Part of a small language model's weights.
Size: 15 layers, width 96, 3 heads of 32, MLP 128 SwiGLU, 1.5M parameters.
Architecture: RMSNorm before each block, rotary positions, no biases in attention or MLP, untied embeddings, capped logits.
Training: a variant of SOAP for these matrices, 93M tokens, 5986 steps.
Each number is 128 + 24 x the weight over its row's rms, rounded and kept within 0 to 255. Layers, rows and columns count from 0. Numbers have three digits each. The size before them is the row's rms in percent of the matrix's.

# layer 9 attention value, 96x96, rms 0.429, rows 0-67, columns 0-95
092:119129152131157127118133114121170132099108083136127122106071194104143166107152137144094169095093127151097170121108112130116134155126099123113127096163075121129106174100105164091127106133147131124110143144121116099089118112137148121129122144106178130121106117143108134146092161143148101129
097:132150158138138125146187125145133128109121134113138114152128159150102107130143128133120111116154101104115179108105101140113157116180181103121127158095176122100097138147112137151123122105100167103143129131067137149117132117196096091128113141143069147132165117112144120097149133119127127118
096:104152143157126121120168157138135124124151105156172138126093096123150149114128139105128170172162145106104137116092145139095109091134067108159114160126119103128151151112092128111136079132092193140135171105151139137080115097165152122142120117117131139108129106155111142141115139146123118094
083:111119115130138106128183071121130113172156104093155081130110160124080141164120119123186137095135095119102090114114088125144148150120126125105136100088138152112116145171130157087094105135116125128107128113157122146076139115107139087129160110114149144113131149116129123157134143148103156120
102:139113109136146126121165133119167103179133127127147122126135113119127129149133092104143116092114128118118163116087152111126126156170175142141150055153085118127132173078093134168148111100127103142110135124113127109121095117108123151141133118102100115116140171124135141086148131143191123084
088:150132081100152125123125140149103082147106145080151141117138128168164111144106168153102117114141125170132110187111112122118151132112124156176139115109110112110133107144160106150142139131154099156126111146139118164122152139145080110136133125096152127093122121180136099149120158111089111184
101:131132102121100147121172123146099134133132124161135113140138127135116064141129139128145114108110151077150115153143156158145130170119143081170108124118123164151162117106127099127184138154113125114098097097114112109124094105134120132193124165126129124155085110139124181178123143128158127111
102:096179110094137154164174107105112142130147127127133129081142121113169157143170108105139111119114155145095148089148111133130117133133140128169113160122106096167084130110160164111133140124156148134097164153128109140119112143116163116104128191129144111118127110128152175127169165131159138132
083:095105087152128084131138122141147131125113071163110120076149115116135143112135141164171127118107098185126136130119126123130158150170137130104121118134094066124132129127121125140131136137173174139155185120128115147147139147090112141111132153151113093172140156141147158121131125148165097107
085:147108110152102133110118120128152132122127113116145141123157139187116106099161109129165157138169117140166091093142086101130121153122169135085121130073113137112169136157143143121155146100152107145142128132114108093166093122131114132106118100150129164116116096117125160109071149129096113178
093:089148172112110172146122124122102160098124099085099147172109131130108169121145100060119130165097135121112117144126115132108091138169126126072131102117105105140110123161151154112154144164127123118103142098139082140131159156139145120112136112091147113125149098133125138094137157166106137145
092:131130110119163113083117121164112178160138171096143115113163169108125109124107109133082176130124118118129175149122136123106111150108175124125102149139134143112127171141126171151116178132185143131120152072138139103141155129106141151127151133155129117127117113155153095141126142085123118094
093:122117148098124153165142096139118110113138142152122131117159138138169157165123136170116086104103082163134102132139158128107137117111125100078134109131141163123110087157123105123119163088126095076104136139103106077127107169115115134124138126133146131100117155109099103157112146077144166098
086:063115150105132102128172105108127118157104092165153122125081164082121123119132141109128146092149099100090108163129108124130122141123126139112147131148110087110092078143124133122160111160134125123090136129141154071174122138114108110158131151113081141112119146096119161113111128106156147127
091:144144156139138084093133136158118152164138165184108127150151113166116123161098159101118138098116111157105115100112141062114119165110151105137134104134113169141174164124116125109118139126108137145109144076131109150157109122107086138146112112121107105164143164113117147106164148102148112142
101:157172135119116153135098187175167140134091104107123112120127122154142098162108097126121131122097094164140138131138132137173104133087164136110106117121104151166147134112147147137101124148116100131128165082096083124113140141133106138091140077156144108161133121140113077122115142113094149144
092:126159114118078119103112125131102169183138117158144159121101100105150096134152132118118139125170137130133167103103118123136172095146121124135162159157141098123091093130124098116147155112125108133150133148119168112135128154134169126103112095104189124154142147164120175167098140116113098114
090:137102140088061178158129129074105127174123148089069140155133118139136130115144112110130153118135141160105152102155120133116123116121119099133128063151153101154156133136117164088117151156130083134139136103134120105112150100101130127087127102132086126102129147124146116130116140109108097141
093:139132111127136087144116176129160136140159137080078120121132098126118130142147157156133080158173118152158148167163119147127120148134137163122146149141144170102147154068115106119141122136165132093065146107152117110141117128153109143112125126154084160144111152119122140121161149106141139098
091:173142094144097109109118135150141112124133172117137142143118099170089138133179141118134143108103135145159125157138108108119153159076109076108143142101136141121115098097127082172160115104143098146181128125126115109105170139145152150171124107111094117122122121165139171144149114151141136116
091:132110146149120133132144125195144156134155108170120129120092169077157106079149138153114115151117150106126153113113146103156138129122077111128168108126106120106104164134112075114116179106117116161140127144113145085165127120097129111146140149142123152149126112122096102156128086162132138156
096:132124098144147139096139145151100133097112106163131100190117142152163092112124114105125072109152156118161125103160121145109126134124097123141143102133094142107105170155160114159096136093134154095123106103130132083136158122090092112099132148111102126109131124157119134141171072121150124103
090:181129121128143131129116095128154140073134149087165066086145106154155132124130147162117151103092131101074112107125140128161120102119134118097123124146144117128166100126119076124120144144126133148124140136116145082119149128146162132085139159155130122159126170141109105131158124154076154112
096:104161131134166104120115099153121130147145102174119115170094140161152126122130082125116091070125183099130159110134112132124145068141091094139137157127126119106138146119137125162114129106112119170131103158105129146103147158110083154127161141179115130136121135169132144134106111140151099136
102:139108130159072117133102153127147114092117167144130141107126078146072121115107114107104153092114115140123117139116177118140145133122142139169123093088157160100129133139140105152080106114132103131079099080122131171132106153143125113102095113129108131160161085092129156138140145138120111144
085:116154125104119165134157103114125125149137126105118126138153114119080157150170078102117103152108113102109121148139142101135152116113153172184138122098131150138113128087113141099149120133107146124115155111138111109122107144125134168110114189166130135132154111117150161140079112169132149056
089:121113143143130173132078124126126131124152137133105146156164126108150114109099156116123143130079092120154170114140109163131122174110126141171127101121117147144119106158098151171096129140147145137162208150131144158099110148116157164138099146096102116156140149157099111098107152108117132134
092:095091140113116124098107166159112132156110161145102142094140165110120164101090145081160102103143138127141125119148125121100093133133129115119159107150129125122112129061133131115155160124120119141111137110160146113104090132151126101150095165130133146149143164173139101137083151157072107099
111:173089119101101132101070166123144106132117124148112166104133125171137120130117139133118125099160142149103098157133092140140153160107128131100117056108132128149147145132128119121099125136151190123147133136100113140164129137122103182178114135151104142146135179161104138160144118117125132130
093:093097187124109127130150156088127116096126121111134124134143112133176091149092111103110129141089131098106141094113108171126160121124149146111155129092113112161119122135145135105167144166132120180163107127137124135144109105123129138127156177177174131154112160151142096101124141092137155139
090:196168098116102125123118110104101117121146082116130158111079125107128124135102132102136147093134101124144110104102132141106088121148139122152145122111160107120110132111114136119151100096110162113104163110148168132127059130092126119105124186177148132112144135092149141147141118142127166156
097:168137101177130109133154118119127093145138156176144168120089112126119158141133108163159110134166126082124091119076144133099151116095174132138129111123098128069105100145133145124132140136111085081125154180117137165124117114135089108116134130143140130138106123098146128131155124155148151156
118:125085141162152103108143148107091121147108147131106169131110103155148119122109061091124120109156131099141129132133118158106152136074089092141115141155146118119135125132139126116161118081139137101121129107119165081126119107164115156133104130131131125079107126134177117105065148134105132094
119:129132150114117150111128135130156108109143120129138208038112092109113129089166138171132164145092115128094122126118114117113121159140129146174132113142104109168119147118118153125187119150108150116174102105146103133133123100126115132129119132110140149132132120094158135139104151099123142171
125:088142139102108173106140122137145187139099121113142118132145158124167144122146107125101138094119123095137128151071167119134149138145145141111114097146112158117121151098127121119115098095138106142102137159086127102188120131125147122120106133123117145125150158155125119112123162141030120143
110:112081133136158147124114104162140117108104097155127156117124130132106159170151073119101118131153135071135135133098113110133117119149133142130146138126104100125100144124066126147121110086155136138140110054086123105131130100128106121141150138125162176099129171168096126135112092121124106149
119:133117141154132123101139152127153150134130089164108118099121168155156161172123118103095152150111108141121144102147130086113092131131153129139159138154149136129151171112187086145138181114128165151155116143146114085122075135159099120110115097131142152111129132129138140115159142117132076167
117:120160130141093110146132154131175155124127127146127110113093110106123142097132146081113139104095191161092140118109098101145136093093136132118148117126142071123092150156133107144109148131131104120129127111105175140085130108165126139111094171106175095136124150128145081166123114108103135127
124:101089085152140129145156142140106096131126115115109131084146125107088123106163162093137132119097113183105124111119133150134173111179139137149142119130113131088157108120112101155172119080110127126080147139127104090140121088103136117098109146055124138119122121134144143108143098116129133106
130:147184126120127158137118109131124100139141089135123098137121100148147143144146160111172153110148137136135119083131098126117100133161139136087115133129066125152087092124127083129090097127151126114169138096148149097150120115098143091130118142139104128159098168092159147152164094138092124111
118:089112104154161121109120149154125130122139120142138148154134121105150131143164105129132108078114149141152137142098125102101153136090115132138134082124119121143119115074111153166136089153138148143097131124179148117133156139105136159126133181148110114102125125180192123138155070152143094154
127:169155091117192133136189134149153157128123151128134126117139135103159124091143138151150116133120137140153115140153149122138123128099138126147107173137096194111140162111127143149078168146131163141094095092138114102136100109148176131138118147146132159142099120131108155150135103097127113092
126:148105156101140143120148099117116123181154141149152121109112153099129093136094135133145141124103185094157124100104122131149165145118124142182141128146146143131130117151137147173148179122134116158162186095120144107117082107103150171126143164150113102107110149120127117092158142095125117142
117:102104135136121116173088099157123074129110123103125089132126129123172175099144101158130143143141141143116114127115133088073102129130196110141125109107103131111107118144171131162145150100122147134147162133116152110124178087145118151128116106100153135120145124124092156161114117091133129090
120:148170094110125159143116147116092160114150139119128153100100111077135124139161136104129170151148105107159139113143159111123140114122129126174104130101178134105135120123103106154124137126192106150108137130102155155156140128101084158153151116118188112120152111103159121132140163142121107082
121:130090094173168107147159100157121131081121136130123098162095124123167109130111159107134124143126128135092143105124168088113132145119130137115119092095140142184185161124102130116140091101127138126152161121135115172128130110085113137121152119150165123164128123113098114098106166094108106142
119:127141145119098152137141112097118140086108175140132104145160134116082143147087127118156141152118141078109158107169151111150127146165095158148145128140121104128164146137087147135138110134105146163112106166132167154107102090137122140125108125135074168143165154161165148172128121108131111135
114:115136125089181125146136147113109129084114081160149106103122095133097135097137095096147190090094126116107130132125139079141068124101144168090099144109170117148137108116150141142108103122118164116118114110155113136117148122110136134134116085120105100084149092143106132110111138114136129144
117:103096141126131101143110114151171152120136129103131146127116113115097140141109172139097122156108170119117118147147126130130096143120116160135110141135168074163101179111100142091109128084136138110101137096151148116136110179136129109107152150143064107116126144114121180122108133161137116072
128:115135100150098121114153127135103155119096102131110138105128089117134176165149139118111151117110135120131120138114161170098158110139131128145146149123143139121145106107151134111107132128122076133129127125155086118110123093083141125095159111211121120109111113149143148099126073075105158077
121:115105115147132114097102168120090138113136101115121139111137110174110114115083087150126093111084150116164144124147116101111140097157158133138139148138132174141147146138101132108149076112108130141157136135108150124075117153091141080088141130101159140080154131109126165143095102142106118099
129:122109150079146121102134138138116086124087159195138099123147078162164125147141136167119143119173119137097143151147146144180132109143107110159101101147125122112118125148145107121114134113141119139172129115138108104076162169108130162120138144088121129101111124128149137134114122112070093128
128:120079146142154113123183107137130131091146114161154119197162149130104125137123151154177139114151137129153104151136156111122118089135121102155106095124106075155133136112134161103123159110118120140119135098141145149088118124144144097113168084116160126122092136073141087143134138133109116115
121:116126167166097113126126089149110109129117108116143117115142138108135167141162182124122111130102098147132128181116149085166173165135125149136110191111123101175123130180147121101087112135167172110117131110104175132122121141154116140099112110137146138155122122157096135121101133118112118140
118:124128110121157141171109135103138119113123054161120140130089120142140097132128121165108141164140132114128171130134128117117144106134101116173167127145083122142138139189171120135092105099131078119088137137126155114157171114145102130126107152147107119148132146085111131134110114105171146166
123:154111102095120077114113131145126140125097139117116141152112141079130181146110148113095081095115069154132173136161113140122097119114118145187138105161153156152131099115090125144097115111090096121137154121139133107142115127128120131130107135151123162121189154115110104150118142099156113141
118:109116103134109134128077140111110142122097111135128125117125129128111156149101173089144120103134159101150065145158128130155151121129161136148138132166089146144173129133167117144193126116113102114158096127150141153159144129132132114152107178136142155131093114140118105182102158104164151104
123:104112138116097111124123108178137118140161141070115150124120084123131122165158160119071087122133113100146132071111101120151110110095151113127144136132101112117168103100174153147127084139114164153130116088143101157123117123133125154129096112105106141106134156110138087086153117119117152117
114:129148116157098115141154145118148129143118111138122161163114092145129095124109105106132158089121156164113117087153088139174117135152106142147140187118127140143123124139152171093106131126123105161099092113123152119109104143097126131149123092109140136182158115162120149113141195151141096092
117:129097105146161138126121132162107118190161118124129133114144129118137090167122134141122161135137107100135169108169147159159071118099139152114118123173118115137114109128169130124152143163133149069096110149104142133124132132115134109071195147123161127151144140140131078138137158128119125121
119:117143113141144148077137102066144149107107150111131129097192138136090160127119157153123114124144133123117125134092159139112061133149096111146111103064103101133109147159165132145091120126106145120113112093097155090128110128097104135102112139152130141120140101127164131164133106128143104130
119:128057156122133110116113127073162145101112130067139134108102108138106069111123139102146157133146125109145154143127096120167125156104118132113089118170130120128142104099136159150106101119142092150122115160166123153164112093138107118107110138147170099149131092123134163125133108153128125151
120:131127129152126140138124154176166117130135144156132127086150134097089142128131145118143129113166100115049145137124147095113143099139128130144125113129170170108114131115172194121094127132135145077137106151151145159130140117098099127127093172149132155130089145121077132109132147151122157126
117:150175139125104125165175138120112078150103098150127118151147134074117123114135117118123131156168139111139136112113120141162152144108109138128098118120127106118126166101145131121143191130124141097146100108152093184137131119151137081116139156108166153065146118119110169106121090141144112132
073:151123160128124122125114106123145150135137133117117167132161128140139135161122138134114128108142118140135147151098087116168111155176112109119102151133142097110120115062132189105117079122125171108149123142109088097135079156199143098121138114094088142145119128133133122085112131149143111160
084:151110143108130157124150131193170147136165129127115140096092088123119099097154156105145056123154111111122118119146117159109131124130098113136123100144131146109157136165132155124152137150148169118150117147131100154142130150119129161127124100176149142096088163095143082107094101105104138136
076:147171175109136130098158159159139126108134136114129134151161103138132150126170141119092099073151090102105163117143078151099155088132109140133126112168160097150082139112089167099107118100092144152161139115111121130121113132135131111126099091124155146114135159134114125157114129162126148109
078:109146130149165120116124146128085139101114076143125150095146086145133165135100107132144153093147184115130136117118139121107123155128129110181091112119106142108128123098146142122131096138096134121136137156110125148088115088085106143102164098092181141107166133117146097129183141116109137157